Part of a small language model's weights: width 96, RMSNorm before each block.
Each number is 128 + 24 x the weight over its row's rms, rounded and kept within 0 to 255. Layers, rows and columns count from 0. Numbers have three digits each. The size before them is the row's rms in percent of the matrix's.

# layer 3 MLP down (transposed), 256x96, rms 0.0808, rows 90-226, columns 64-95
100:097163138142127087133138104124163149151127109078099152133107135176156116143106103103098128134060
103:137078115163123123112133146148132149179120111137166126138130154126169109119092186110122148099140
095:088144094132132167153140121115102113093155127103133137106139144123135092134105098151049102109101
105:125157113117113123118150145121128131143168136122154132085114150132095119146137113047108168132152
100:115138108097149143122145125151144123109128167186124143095179159101128125119142098140137190154108
098:094167114078147105155152126124156112135084152137114150104106107078111094145159167095151093134091
093:128119123088130117148092150101124109084141150133121149122134107118183128109122100148098041138142
096:143154150144110103117147144104131125135146098103094139112151128132130141103099105111142102118101
100:099167153129165153132158166136157133089144131111124129121128141108107102146112123159074096121162
102:082084144136121170167154124128153130129154118106113142093107148122193108115118131120124140114144
094:129084104131093128094125159126093144117098107141133112112157167131076145128125145119143166101092
098:107147141137126089116136114099128108125145115107117173133133126123135101143125103109122128098112
097:167089121096131142162090171111138117137161117072138112154132170092096192088108120072116141132173
101:124088117177135111112125107127126120105122116122116150152065157118112131136157137062142107120061
100:078108134125143184140162131121129110108112114106088098123188111117148136153157155081117103110135
095:148095149106115106134130116137125117079122130166154161088128127121134131116165096087154128084148
091:127109073141126151149152126166151159140107135122105150141160201175137118116131161123113175108151
096:123142145117117135134125114122087115150156146155090149146097093110125161151154140171132125121153
095:131137126188123146084130184173143115123116134108124119127148140125100138125115174127117141104087
099:162134136088136107155117097068157127151146119141124115105119114101149094146169153109116079125113
093:084108137165128166100112145122150097132114169093127128118145120139140138134166127122121091088106
102:156116146166184099148136121164130111124128157161103115113144099114124153107127146133128161126149
106:125151150139133160127120164100089114138117161131116132124126124138082098119108149111155127088099
100:097135149112122104185171139092150109124143088150130148092140043156119102123110120145136131153116
103:121122115098143112077130113168153091123135143146138113099135123114123144126182116101184120174158
092:157170180115139131117140101094127121141117150193130123165167141147126114166159142127121135149155
095:159189162132148144134151135115155119146128149113128168154163140114113141160139148115130062104154
102:152161116166101152100100157134138054088118164106169119113120131126098129133089131140120105144145
097:128150144143118151159102122134135129168175126121156096105118144180147133103139117135093105141123
100:134118104168129095109145148126116099135107127119116144105091140159122136115123183097147128126104
097:078147123113137151111126181141132127088122133146151170167156151114162109112127156143114116120104
105:107142176120089116128116147086134150127158152109093158120150120117130142123140155141115054104114
101:151123130138168123108097159074149158106125073137149139118110120083099148097087127125091101112101
101:143157144114080111125120116103122131116152135127147137132098111143128098178114101114127131121163
093:119122158138180126131113131121142143112124105157144168084134117178140156117098114163097125092097
106:141150092112125142148097121128155109136132148121077131139130112154107155143116177102074130160112
108:148181122153153137142183132136121134132112166075112140112085150150109126094135116117075133166108
101:104117100153131128133113135094110114127115125141134134093126129119132162135088204140123132161089
103:127135109169139149157072119129106113111117128114149164113142086152108121082134113160118127141149
100:126150133138065114151117153125101167128129135142102129107080130150107112149092131140098133080164
095:127139118110154106188099146084135075100089089135115164154137122141149161099180154114124124146152
099:147121145079143140098111115093086131146102127149126142155066138101157129123112121115097075109118
100:155127129119122110149143142131126181079110147159144102116098091124065095141111119124092145183133
103:142144119165103109133165190119171102125117111130109128116150144159115172099118114172119107123127
102:123115051147161142143117096140130109116099141131148146123143098130112067145128126166159079138143
103:082120118134101150116095105150093096134093120189115131125074146143102091124123117119143126156123
100:093162114113156135127135128129140091099129142144112086112170126098179152095172103178092115106117
106:095101104148123121101139123148150129113102159120123121122143117147133106133099158145127154140091
107:138117126136159127132124116156202173097122185121136105142172146113120092118090155115150122161129
095:110168150124149117128084132109113115141153134129128101143135114083102087130124107167133115153101
095:112113113114125207092129115108109132141093095128116153131099149153107107108165094152156144150159
098:115123143121131139130143131139149147101145087116187106112163183129121146174122173150177142150141
094:148131145109132128160117071111111117127135095139106116090134111139147141096141085139173107115125
101:125118112138126127109144132122128106120121128131083117126143171088190073170133105139106130109141
098:152103104130128130121110134111096138131132099132117122158159104157128148097146083146135158121132
100:119132177163108103145131130147153142127132155145103140166157136174135119135125086143138133153164
094:122160133160134116133128124148137137115141108151137167127117108130089113157147143119113166158151
103:102090101161124138114137098113131131130087152125148116191153162100099109149128131127075121167141
100:136130169144108153120125108134091095164122158141088096123085143122137172141156117105175126149107
102:114128118167116119146140081138128126131171121121188129133119143168136144125107095145132125138117
101:133105081102092136101109113141102093101148131106150133097089111154173157102109110150114128138110
101:118139110137114175150160088139107123159113140110128131132126152121187160122162138100100098089093
103:098170113119130195128101114123133129130126146194103089130124143109147133119116133130133151159096
102:142088146159106150140125104142133140162135161119109076136098159075164150072175056132133125113126
099:119081121171138135154124114087106138110148152114132109092123162110156104141110129126095114088096
092:119147117129075153116170145133130115128105096097157097113163130135094156117134186104140091091107
093:120145149144136103108124130077096113132131174104130131164134099157096152115105116138133131166129
098:133090069159144140125144141135177138136155096137128147116161147130104113112130144142075129130154
095:134137139095157166097134157111122172154139112104122107101138121152089114134052110095119109140138
104:117127151080119135130141129126146112138090102186112110137117126153153146188149136147180096122116
104:142123139141152146115140141157111119122094127168117150119107130123134153146152197141172142154135
093:111139107090145131141170117086141093135151141123099118142115125113097113095120150124128101157129
106:148113126187104108095115156149109112162113167153096111092096113124123122146131134118158155171175
100:117110119146118175119125131108102131107168111156140132125125131113128177142159130142149105145117
100:112081135134135116121141136143127119137126174178123140119122133166116164131100093092139107145152
107:162138113100058146103140138101165133120164108127139147141119131124115148115084175122132132106103
105:130117152096161128085102171108154178110164152153124107131070114137122157129092101101135105108151
101:112141126171105136153145139143113138119086154156117092122113089105141086105115090106115122124148
097:175122130125112131142134107117112130136138149136107113097107187089140107142115105117129109128114
101:116136151124151137132134113087095151119167146132104111141110132147148138127117102099112119089152
103:089108091147114156132106099110154149129083132072078105138142134154123119126137090120161098108155
103:105112130114123124090157138102120120102162133090130160146158119145176082134122157145154107087149
101:169092148133128166143117156070152107152120150127146154158156135112134136138103122098121113146106
106:115122123084132133142081147112142119112104114134150155109099063114096143099115109161130146106093
106:124121153086145095159127170101166129134116114116130141112155138143135141159145148136069139123130
099:093113124100140124128117102127121119128117121098133141139128121066137091159151105157142184135139
097:170117147122101147135105148155159118102133100098114130141086114128185108130164137113104119130174
096:123160106154145173177141101095145110148110147134100113160118123109105145121134133156149123103110
095:137142120121092095132121129141103116127130119111157096149120154098142134180143107132172086091097
097:109083108135146131144081124133149146118113103090112090108121139116110119124121108109107167097153
110:137108111123107131109121142111121108127145114155136101118107126094141105125114149105126108093164
101:119153112153119116096113129124151126092134147150150130146104159152134138117145062111141050111146
102:153119145154117131106081121122097105131171138155142135160128155101110111186160093150103132137106
102:158114125103093164113078113157144105122130095128113100167137132091115180096165136135151082094125
098:153160109132115134107112087151115105124180158097164122107132156115117125101106171107106120096105
096:130105161083101134144129155094145145106099139185145136140089170097087177102123154132140149087139
100:151137112133149155184158124112150124077151089155126156117106183122143101096128135084097147142126
092:159141139125119109127097169146120128108127121125125136093152119141150120093130136103144106115151
098:097105133151144131143166165117123114114106138145107148114159160143115110093104166130140138117098
103:125114137161137111166158122098111121114134139154110172136134143100166097140143169128121152168112
101:133123152154139116148121180143119155098145153125135137119139169121126115123100137109103143144157
097:132154118133164099127189132145132153122103112149104124129117170156114148126190134165119120149116
106:088204128174127115145108097101109147101114139138119139135161128173153095124153103133103144148118
100:116146131135137068088125150104092163100140174122143101076162073123156103128131139097122099087113
102:100149107115089129103159150132141111155134116134138105128128153125124118102130158141115123104112
106:157136138136063116131130157111147114145120141118136116108123120088074162088147160166109130182121
100:142140122124138175123145142182098125116155147134084072121125077129124124174108136159140150096131
100:086110098158085102115116139105123096114155130160107123130117154114090129153157119165125166146129
102:139070127139110164138119118144138121147134146144142165107103143116152135110132114101206136136103
106:125087158068096141145146145167086128125158139096134123091110087149128140097110157155129126097146
102:166123145123149120097115176128153094111164131122141174094089134128133161137108133120179129106102
105:116093131134147107159149131104119097158118116104111105119129063137144103114102147139097144163110
097:122139128129139147125120162120120173119178126138123157125146089126123143117129062130148073128135
103:130111140159115121128073149140147127160134138109079099136088135106146167087126159119122110137132
107:145159131117148062113146130090120152136126109114099131158096142125106094130136169111104181149166
099:167159140098144106091122148094104114144095121107138150099146068120108102145129140117087103097119
097:171104084191136140135153126104122155111120127105137118182151092115124122124093166169141171134126
098:123123144113192149106096148123115176131172126144151118133138125158123129134161201110141124108096
105:142155129125135111122111095112115171094134127130134096144162146105182130131138087158074110150096
102:144155138149170145114194112097120105110151146129130084144122099094145115108164146094106116116118
105:118096096110147115153118163150127098113162120142174146150148086139105120115123141096143166131168
096:081100131078086161122126098116088133106127128147132140074178101122112112112161127111143134134153
106:099173139108103139099117116182123077134139123098133159106106128126126146163142121141088132146103
102:126124145120135145140140156189111136136132165133136112167086120104096163178151148139096104080122
102:135126111087166140095106126099097118131071124128098116174130112137133175118131143145126136097104
110:106134137119116144132144147134139117104086134153108140117127140124082120092127157134146135161136
101:118088134128123113155129147135084137161120125119116140138125148104170128133079084111143143135114
102:108113096150102153107173187132145136165079142106112129125109143105169139130163141088138108120132
096:099191141083121097110100138142113139107147150149165130113084092135103126130130117127128158087130
094:126161150194166148102106145144144091118096132128129127107139137079132126120135140128132131145111
103:140148153172143137131124105189118126141119123129109145131135161096160096165157127146113149132127
102:113163193086137195090151153119144106118124168135100124123120124144143127146118113130156137119167
107:155126100136113130094176159104104151144080145094125160136152099174168108120127142132116166129149
101:131125122130129120098112175165117136154119122090126095131145105146090123140133103105120118116151
093:137134110137090146105156147150113107124151118150143186164140160088144102119128111136133110153160
100:120157127095097137149120115119135105098175153091156163156117113111112129186151109096148126121166
097:154154140103132115140120145169126104134112085173093133102141110163132113158078100094139092142116
# layer 3 MLP gate, 256x96, rms 0.0894, rows 91-227, columns 64-95
101:135142125131100114153089113183140141127107126142106132137110105167157134147142103102139126150127
096:139114159086143116139096140099123134166183118134120167157166123145093099122103149118152102120120
100:129125131158098122181154085154142100127198108107136134093118129147097089105111152092133104138092
094:127150119139121116072134120124134115123151126108144180116127130111096098154145106070114115107157
111:150124163148133084093121140133123137143071134117142161167154153135116107112130125098151080126135
097:134129129101123141106102143127159166119120127072125160133118195145124129089095108108126139112126
095:100100097110128113086175089119064131134118143129113141140108141157116113112130129141120135091123
104:147122137098148160126082143129147140116135101126122121125095096119142108131116119086106114154136
098:153147136129149154148137127078139154111124176144141068096140164147096131130110163154145168157165
098:099138112150177113131058127113147137127149128151119097125170156133144123141096118119137179112090
096:186134140096164109193113135136146109076100103150113169133168108119118149147132168109141156146091
096:136136120131097111123123127116120141163117133137131127092160108165096110156129116118108132138124
100:159124160163121147106144141137121128132101127144124111158089111118134123133088082162145129144150
106:126126079102141080118117115160126115113095109098155146129138132117084112162115139125122148113135
097:130128167143141099155104095091098109152123113110147080081146143177116091174125126148127145140111
092:121155091115075105141138129130142089093171080127103154118153157139140136121168141082117154131165
101:169145133134119100137162136109150160113137145109151128140149117142073073108134088117076163126164
105:141126131123167142119127127156138108131127141149121107104159103119139165102154172083113153111135
091:168137183151111146116118146129136116150144114148139127123182138164096140115101134120141134104106
098:167117107149135161133141118140120100111130165154151145115138153125140128114158115090138118079162
095:119105096091118123170129104109156156097124149134145121123120114093131169142150119087120115114121
113:188129132134123176120129094112124148138103114109096120182129133112140156124121149117103118114149
098:129114132129155126125107138145090130081096132159107128128167142090151114123126156174120102082136
099:147119115139126127114120093107065095133179100102105153124083143131124122124116172156132131086126
098:080090130085142122111094143137100123138140112138113127124089156124101110138124112141139093096152
096:109133115148156128136135150107112145148146132126109180110144140092090121141107144058092121092136
110:116133114098127106163146126115155125122092147115127182124147106128132077100121124131080137146109
098:161159115126087132124099117126156128145140135144119105144159155153124110098145137130125196134109
096:162117138119096097121148143155144100208132098149130140102154111120105130147105148097140115142110
093:134178142104133113168119128168121148142131159121149147172110111111131088112126155098087129150136
104:176164096112136102148140159114085129111113151136134131098114143113158121134095140141132095083111
111:130169130123133173118169090088151150160123101135076159144167143163129098101124147098151106124123
099:085121142105100118102139177155125141118084184096116083111122109139113121137114135151090155123141
101:122127101147105130116111132091110143127102153144125152124157142124099113100118146137073076124101
103:166105124143139084133132168149095167130149135120182129135142146160159134101141151112075110133157
101:116091163131147119146165109125143147119146117148124083122114174134132085114136102084097171119144
101:133107109080145200092131103134108154121135127122088111124135095105094095119145112090159140109168
102:121135115171121134108119142135127179124135123148172151147186115142100117157098115124118146121137
097:171194159089168144089139123144153164170143122151140155112140095111127142133131130110164098137089
092:195098132115136106152121128123142151166148108103123068090091106110111159147132160139122149146122
100:093112162166148135131109111134091116151135175146132150168082110140149148163090148170142107096140
101:091131134150101124111122185159153174137139105118116126176076156169132157164159131147115145097140
102:157134120107117106163156120114131196117148089146125130148115178094107134129147121152149074089146
097:145113120125145111125145137150130140141171135157080145162117128099154147174165123146157112118222
103:142148116140112114115161091172135102141106119106129145173115142160134147156105112161114048124101
101:152108136140164123121100164108106133154154135112140136154067102119099151120101153099166172095144
109:171130169060107113151118119121116099093131095101120121118089134084163134113126131111093074127182
101:120143134122170089161098109145111151131130171129185128121129088143140114094124102118127177153189
096:124107139143122094154139168108126165186141109151168137129154156184109144161096149155110112106162
099:130162137104115130168162113177136129135121168110145149112124118083094090124129159120111118120146
096:149069131131136163133120136165202133129126140143153130100157138138144099164122154100141128120125
091:122109090111135088117133140148092101112102121173101084107140143151125117136134086097116129164117
098:151139113080147117148142174119118107118146096131118161122154095119144099124117120133141101090140
099:096144141135169112157172134139137087121118131099120115163121107164132113091166131110135122144108
093:160092148126118083150134144108103138130139092104128110165123127145117141111118108120090101104108
101:108123079120130160120130133135090140158103130113125131167095130130127143072158099118107167124090
093:115131111105126123140149120134103147084146115137127157176113100127140111106100115123116145123119
095:145143135129111148152143133102164125147122100079121109112138151127104140181141073122130136063162
103:148162135161102119161130175170142147108130167092148121080115105120087124117150115118092123110137
091:125112098128143111098105120122170153174152145134093096124133143110138105149147128158081107130167
110:096105155118131132142149122126117118137096081166139107131160132109111135100126135111108155137136
099:133106116149168138131127107155128138126148128126098133150117117133118128118155127120124089122111
107:103138118133133120112140118146147107155166117137154124146180150111137144150144139125142149091097
105:115138120117148150175128116086079124138137116116104149113169168145117137071145122135130165112156
098:136124118116130111111096135132137127139115153099123152161150124082179121156142142151109098118170
098:150117143110159179175077129143151157121169173128189135153145144121117159153124147071167160116150
106:116127141114178114156141146085135111129126112113157138159142109160155100127157147127116106088132
095:114130125111109120131117096131089112122113142162125135156105111140133131126121088115104071136091
109:118093094180158131114136170146144143110142129171118123164143140144102104113105116110108113151135
099:111140124173169147117135150129154115126128145137116147181117141128137108136090084095101116118137
095:145140106114126122126169146156079132177110119124087124113142165177123098118108072116136119119093
098:114129073109109129109116132104122100110136115103141113132151127113080137159143153174087152124089
093:159138156117181133115132093094138141142144111140144118133106114146140154136127117123123129115115
100:147132131124121110126126126127115177150147144105143142128158092096115131165111129153089130111166
106:155070154122153112136111142118129148132170097097143151139096150095111096117119155098104173117126
111:118114137139176117168137144149085107144167120104137100130146112107142141127122149133095136088113
101:145074125134098143128142135129119136173122140136088098153156183133110119101120119130117120099143
101:135144127085141128082098105160139155144112132151129164161143099093133113089140119127117174150163
095:133139126095168156140136137161153086133064118115126122174131137092089087139164156130102101106097
100:175087136113142144105069122138122129118152123103124181116087137108125106132122090115113089116163
101:097150175115134148126110113143101176102092150125105085169116133119141097134096102104131109155110
093:119110084151123140149135110143139120131092153136146108144078154153124141113191067091138119088095
092:131126147121113123106139120209065105204148162117116124124134143134139152113130115107151106119147
105:132150139144178091158129156142139152115157115135157152129087173113138136150073183147144158146117
107:114126104141147164153144145119113079105115143147129096120105126138141101128135107124117104122120
093:141060112118098127163142156132127157107130153117113105136142112118159117127090156107131122146118
096:175115138198084126131129148184158120161140118123137145125079133130113131116106134085119114134109
096:122166137125071110116103130101127168144132113095142138080123116139145103106098128098156129114103
108:149151156107098109148132151182131120164139156153128134151144133109126117114175086106150109134126
110:160072109112116137155132139070087143126118102179144130139117129114120161106148118135108149066129
105:090112143134135130142089144101120143121125070115100133155156152120186120113129121124135158143150
101:184098134118116179100140103154134089116172138123102134090132130109142136127138111153138126169116
109:109136108177126139178113090140082158168137115154116117122169177148128066120121128103116146131140
101:114132153115150143148157160160116103113160122125098127142133122121146131170147126127120127161167
095:143148115124139133150109101148136161134122147093156102117109161148101131160146106147096119140114
099:127104125168150080121151107149141108110172131096125110147124123150123113098128077131144113091127
100:140124118128143169118118127136129114145108130113157181108120161079147109121095113162145124115156
092:147101159135143151163082130148094139156166109116089151128096137128153158108110102176134143149130
103:141114057129122169155169149099093149125131146146103137139145111152128121095149121127107127125133
099:079077102145143089120120178131128149123104093173081135103136151094139107115116103099121106103123
097:125115161158148170147088146128129133113116133151096078150161098135091092133090072129140157147150
106:138119121083156123115093123114158147103140110121108121121129167130088164096121130119112143151133
103:173144101113094147159132173151158102131096166135123120112125160143182075117126118117089136104105
103:124115135138072134137154120150146109123106132120147131124106160142125117118162147121170149124175
104:160111133113116146108180124168110118121153138110079149146129115091137097121154156115164135091167
096:135126132122107115146098115153136159147113168136143108144113132076132122121134155109109161105117
097:126149137136133065132083128106142135127127171129154097155118165107103126115127137096121144137094
104:098096111116076150130157149124115123088101122119122111142104143152124115135135190109128151080129
099:101128117148150127102087125116126107143168110124136152166121133103156098143097165067115075144111
103:144144152193148161123126116130105127124106180109116112129125145136089114138120104133144134100114
109:143095127118159169106099118115175086083149116136127116130188137143100137147125156173151158125115
095:127136110157166164174126139154110076130144099168110103144161161122124115136116138159085122094136
114:129162114176131105195132134137152128136133129111128138146133149094143127124098105142095159123140
104:081117117111117119118115082134069119156107118117086131145141129143118128125103156150076174093168
109:140164114176121093158176111107127168141114155106136150107153098103122100092113146160090126107162
097:138130110132118152152110104132074099113135112162102139180153150142130140132134107140095166122157
102:122108136106181153101118118123124139139107111161145149121160151098154153086140122107153128139177
102:088162135151155137132143127137161170120112171083112163094143163080115147120131160077109141127146
092:140144109129123133183084128132130177137176155141141120128096142151134138129093101106146129152165
095:128122080123129113160112143119140103135116120114117166113141131114121109147137143143134138099100
106:154154069095151121149109144121116082118092125149109161143127141161160158132122113120130137128137
104:119137141107133154080162146123138128095141093121129091112125135130113119110155158117098125104115
097:148127123167154179128153164143151152112152139127121103162150084095139108147144108122103107132158
102:120084095110157158153134145130113090115135118080128155148104139145127130132134087102098132157141
107:149173130096150154147153146119111130166121155115128119115158120142114080168125105124077151134090
098:142090155134114118136137146173149083102154153144162163122142139115154109135145148122140100119112
109:133113137173120135146125127101154122144095128105060114062113108172131098108111140099109113133133
097:140113172112098114130133117101057119153174093112112115108121153123123113137123130092143125149131
088:094098089090109135157130135169096151120159132113140124170098142129093120149127114136123134101157
090:136111112115111117148146168131128127125110142157134137166113135122161141152135179164071115105167
101:181150106117164118118139124159117151113106127149070140138102144127119112136139163162139177129124
103:121112121134196137133104138124124125082111161124124136110123111139107121163102080145162129126136
107:151118097087179107157134099120108109093160099113090136144179136145120086122093121132128171126115
101:100109166165124098136109126125103079139096101167143122136112100105143082129122140100083116091128
104:131113111162107094113162119123179108144138101118107134148142135120126202114116105103121134118118
097:128112098117121152166095144133138140100118133176169155128055118157099126148118131090147131108076
095:138113119136133079147080130097109119118137127128122147137128189119157106133155127142123149101151
# layer 3 MLP up, 256x96, rms 0.0891, rows 91-227, columns 64-95
101:105157149107102117116129097109179147147161102126090147130125141126125155136119170106152134135178
100:114084139116104096115150123093113156089124121108128105138157166135154138129174117115119106154133
104:106146146108143115135124101152151120120129135138151114124171161093095110128164117117085117130124
096:169091094140075113144117112072121139161144110127140131184089080116133107131148127144139125127127
104:141086127146107168120142138120164144116137127132106148115118113126124120117136101134144125149123
097:118145139109116121123101111124131118173160097102144115159138132192139129124156119131158143167113
101:098124094122115115132114143087121134156105165171126161131125093105137122162095123145150150144146
102:129110128123131164135133093131131124157089111129146081141128143136097137149109171126161134160088
095:146137108155146110110129147102136109124139104129090102137087048079155144116124116084106128109130
098:149145186144160111137111124121135127098149138147115197154103128104126139118147131138112098155154
103:112097159114093119155116140156115115092132131135126126134155105086129118115147133178140104126132
092:071130126050088115133103106119154133126095112109109169106119145120177094168143101128146128124159
099:141133106095144136094144150112113118090130117141120100166166129117122186115157182132084126121132
100:142137127058149113137065130128146141125115136117148125104129160127137119109117130124151105114092
099:115152122132150135126148110147110125158120141114101097136142096147101114146078167159143128146116
092:110136153113130147115144160112129161116095146135177099120098098114130116113087120149112118093143
095:131134152135106109055144168116161143142131196130156111117116133098112124105174101152106142120169
095:072112129119138138140142113121121156101094127113113122174097083157122149098128125097123096121177
095:144099108125186154133149144154149147089113129145107105109176151142167130111144165109126171122138
101:126152122105135114125150137152123181108131108119158131135119165121109105098160151197105131122125
100:149114159157160115088149099119145126109140099137127118143102140123127155147166143107121105126136
109:176123092105137135145171111124103120152152089120125184071146164129093130143158119169144138107121
100:159144148091103153145097155121114135158107117083079116146116151118148122135129183089133125153133
098:104141129144109118077126146116105125125122150088089109129162122124139107113154128106088133146118
095:122134101155122160104139161178132128179124121125127123105092134091107120108112098152169143092153
097:117121142073155152197109104159204164138155122139135149164121136105083152138119149139128131111170
100:120148126144133105104109159110138098133115131125150074111159151158082162171144092113118148131143
101:124124114125147119132140131141133133115128124177175155155138106122108115130099183124114077141117
097:100112119149099128144166169136138114113110194120111138141143105148053151140151162113105123141133
099:067114117124142099098139161126122084165093105149117143076150115117148142147137122139117113098118
107:159176127129182122125162105118098140146114154118149150129151102141150143098103131145109147130136
099:148159116131132149088120149112173148105126109088134094104108133134138110132124151136096162082117
100:134117134120110083100137139137141112095141134130127127112154117133137148079148151135159115115141
096:149125097110073105110136130130102131135135151095077118106120118098143136097119146159143097141112
111:142138127151155125105088127126106121144087142135147106130090103157136131155124124111133131130157
111:105167143145151153153126136131125158175123169091147130070111128125130149141083100109143134139129
101:121158125105119137124119134154126095094155156132150110118129124117110154111167150128159161111140
102:116121124133086118096112152087162084120126154104154089166133106108131117194117144177156160115144
107:137141086107183098175167126113143151151129118146173119130129153089108160114107094121107148149157
103:148149132089120148131101146150109172146096114163092127127132127085098137124140089188110131109171
097:089133099161118181139158110124134122103129103125122127105117118150140097155098160138114157133144
100:111170100087132135163135090127112145125111155136125110134164134088118113130094136117120076109165
103:116114117119139107131148134103127152086160127175140139141113087108157134124132151128134141139116
101:121120156154095128128128125116103090136118161109089133110135102135121118131101121110144114121126
096:124124076105128095130176142084135128154077098157108130111071149133112148093140112148117127106132
101:110116091105132153104122131110166125108147141129116124125130115133107128114195073120180091134150
105:122111105100123122133128134094126143118187151136127089091171128135134157168131099117114126089146
105:148132110154117154129146168131132087123155153120158185145109158114104135154132146135124155135157
096:095175116106121106105123084125139126107159086122166079137129147123079158110133135100126110139097
097:096117173096136095116150171089106076109164154140127096094131113127145165138151142114087126129130
096:165138071098095102115141151091135137087136130154064117111123136136127123118145178132108141114134
095:079133148138104106126137116063116145109128120157124094145118129116139096117171070106135137141120
097:099125122085109120121151117151117097099146142142124137098125105102115138068106133124121163165126
096:097139124146162127149166100119140131115171145085114127117103129151113118132116129090139158139118
099:134090167113100134124123161069155138147110136133167118160152117132184147127165133134140119084157
099:158151097091109120105145140136156135124113113126117081132142086148157170119133168150146080113149
102:103118124170130129125113149153117112114123124147149109082124122148134168149090179106164125134123
103:125155136115149123120117154123146154125096134068139150121146156127138128134137137167045130126096
103:132168165089181109165134164154089090157089135124126121141131116151138147091140129107107119093155
094:148131099134166129114146131124120118172061155146107092145103144131091153139139138162138109082151
099:151096147121145105145114138132157147112184086104142125106124143115165133110130107123110087170151
102:104147156136137136148161168117100110155096101164100099095133115092126109106123147110143130078091
103:122139147116141117117146062124105133138165092124133134110159120125051164170095136112106151147115
102:119184089119131141142082152132114158146135121171133157135180119115118126137145173142125162104158
099:131140122079146111124131129108098061174119153152154151138126120117146164150146127105145157103150
094:067102119156140096076130145129111113098104126133092117127144143081126115116181111086140090118129
096:089161126131134154110153116120103142168140100135114132128098172164131143142106152125171131143117
098:109140083142116120171151162145143129082147147133150169122166140101150150133127151146118176166125
109:132112106103075082082127103107134144172086117122127124141116118135140151165163079123129137146169
100:140161107144152158086169130115130110142144116169105119120122140131096153085111112137139168179159
102:087150129148093111125162110086144174071132135186130145165145137105116128120136082138159118112150
100:105111125135105140103097200084144123136126127143114097146135106177154163094132143118081115095091
103:178126153117091102105129132174114132138145127066117134094150136171115128112093128120103096137134
102:181152182114092104144141092135122117112146118126173177112118048128127127138109137106178127126139
112:097152124146151129178119126098161124176117118133135173151140124148108148097107124155141098103116
099:095101132145171118142118126159144111082152113136126125135125105097130134109150151142074154133137
100:129088173147114141110152103101143131107106112143101107121153152157149154113133133177130097185127
094:122105101121175109138154121107146131169085136153152156143171119068130122123149147098074167124104
097:132121087073113123158165107100119124162108115116188101134148175095099116101164157132158112103137
101:132094124132127133117104112138138139138146134128145116142116132126130134153141102134119140139120
100:139150100137143082091118119158143083136150096058110163095148122157097151115125120149096099128112
100:136119156138107151096153143153118135147116126174155156116114092122198163138173119165134144168120
099:133146143174120128101111147186141151139183100121147159103157122165177141114126161128104127134147
110:118115133097142164122157110124117124147107139118103150102175127130117115170173100090116131143119
096:124134116150146137112097113169111107139124136124150147077110096121154167165089128069151099116140
097:128139104111144158079117105126106159149160140177126157112130127137152128095100128152117145122094
084:132112106136166149161115132198121110159107130143127128079138104112111109079120166115087104150093
101:133139141133121066112104069111092130188144138112121138137087126164182171130115144113115151106151
097:119137121124101088124133104161112119103142108095162125174100140124107118105148085123146159178143
112:146137149162136131146092163166145118115166118109098139109111151129124145088132106165142114100136
098:111131100100127137099151171121157121148139149169110103120119154136135116142146139114124144112121
103:073150104116149116132109113161151137129094117090090162112155125092158150112120099091115146152126
107:162127084136099130104149126141125096139153116120145104143184103098111098154162118167162158157115
099:156118149155116147110104132117143128107135173142113114102108126117107126153063122147177128120121
097:150092155120142136129131108116187110119118089148156101143107111174124162146103135158172167114078
105:154130129130094100075128130156092149118114111087113145135109099163093165130178114131073136152140
098:167126130114131082090121133097128126113110119114125172160094130130099114139125105165124176126113
096:132097155151138097097114113183154111110117110118113148100127155131150124123124134114138134086180
110:157091126130144070128114144183152154118162091132141113133122076073135139106119160141120146142149
095:170131142151126078156110117101133127125125163125178114080151092117130140166089137123141153120143
096:134170110134093154126111078122143087120092102134141141141124147160159106148120137118154098141109
106:176111102146111146149126103078137145148089159105105108108130142147123107142106106090151120160137
097:136129122135104160148098168163105130154117101098081117110099111121150117103164098104093105130134
100:131085150116139111191141133132142138124112099138141108078175079106128110117139138116131134114094
099:127146111165141121120124127126119133127155111129127112095116155184099079107135152108139100109130
098:121126099137147080123154103118141095120127089125165139120122175153154113112155085143109131125083
105:154114105137082101125134117111161097099087093086129100092133178120142116133149096142143167141139
100:134128108135139141116088100109129142179164182083171135116130146095106156079113159123091098132077
104:180092128147089144111118126128121129130115127137123131124157112125131128132118101099151080093082
101:096140150153105144149097135138131145153078101150121096119131120119139114151126185096163109165113
105:107158140143081154090126127153137133110178094120126146089138124128137103124141113118154141088152
099:135162117132099125133096145127106175096156095146125087127108089131110117143111103127117146125161
103:105108117140127119166167117126146139159093130123103121127125154120184153149124138113083160135104
099:091116104130118168145153147102124128102120106153117127142094175159125119125100123126114159122082
101:145144147169090162147147108142142154148175102111145125135120159120079122098080124129110155135120
101:131158155128095097162176133153139179138070119110116100138117131155116106138107137126094123139090
097:138161144096145111127106153114156106086111145093113090096130087116144147123114122117143128161145
100:153113130146149148081099093142132111113166109124134116126138107131193128084133141130159149146113
099:120111135093161111130140143133166104161116119109153150112104115110120141091140133143123108101153
100:094131145153140163090138146124092148117127137146125108098116100126112137137171142154161154152130
099:131130107116155163107096156129164094112118087131142185115134125088160161139127114163138145116093
100:138141132118133153111178144118139122097139109132093139084157122111158137086085083144172120137164
099:101069132145121129128157144148101126143107164151156112140108173142109130108120124174138093131119
100:087162108094131113165153113129130128110152135105109137115165153099101145177145165126157109084100
107:150116161123105114116130072156131165137113117111083109135130104099138151093145111106135096147146
101:110145118103164104156107092139130122144080091152118106131145068106114123135115152099136132106177
101:158116165119102104097086124144129121133130145109146152138108106137142148124138122118111134148109
096:162099106145110150112134102165175108176106157160130177142154107129158108099131154103135131135139
093:152097137126104118127094118110099106097101169122138114176148103162115120107136107096152132142125
098:112133134173148161112159121183125094075134116168117113122101124141162090096120112136164132088125
102:135125126114148112167175157083139168118156159104167143173144122124175107142117146120124177117131
102:096101101119119106144123136138146155161167107137094128074128092104102113169163120085118147095127
100:125152125152122137175119140137113178125131159105116116122162145108134135063116140123117142143134
089:119152129190145083106137101115103136130089164121106132154113093137176107135155124129161138169141
095:136136161144124102126066071131153125116126125092082086084106149120080110105159131109158126122130
096:093119154121122105142133145106088153099149148114093146142123190085102145101132128178089146176120
101:109153129145156132077135077155126131139170136131145066127119090117129104116136136142136143145145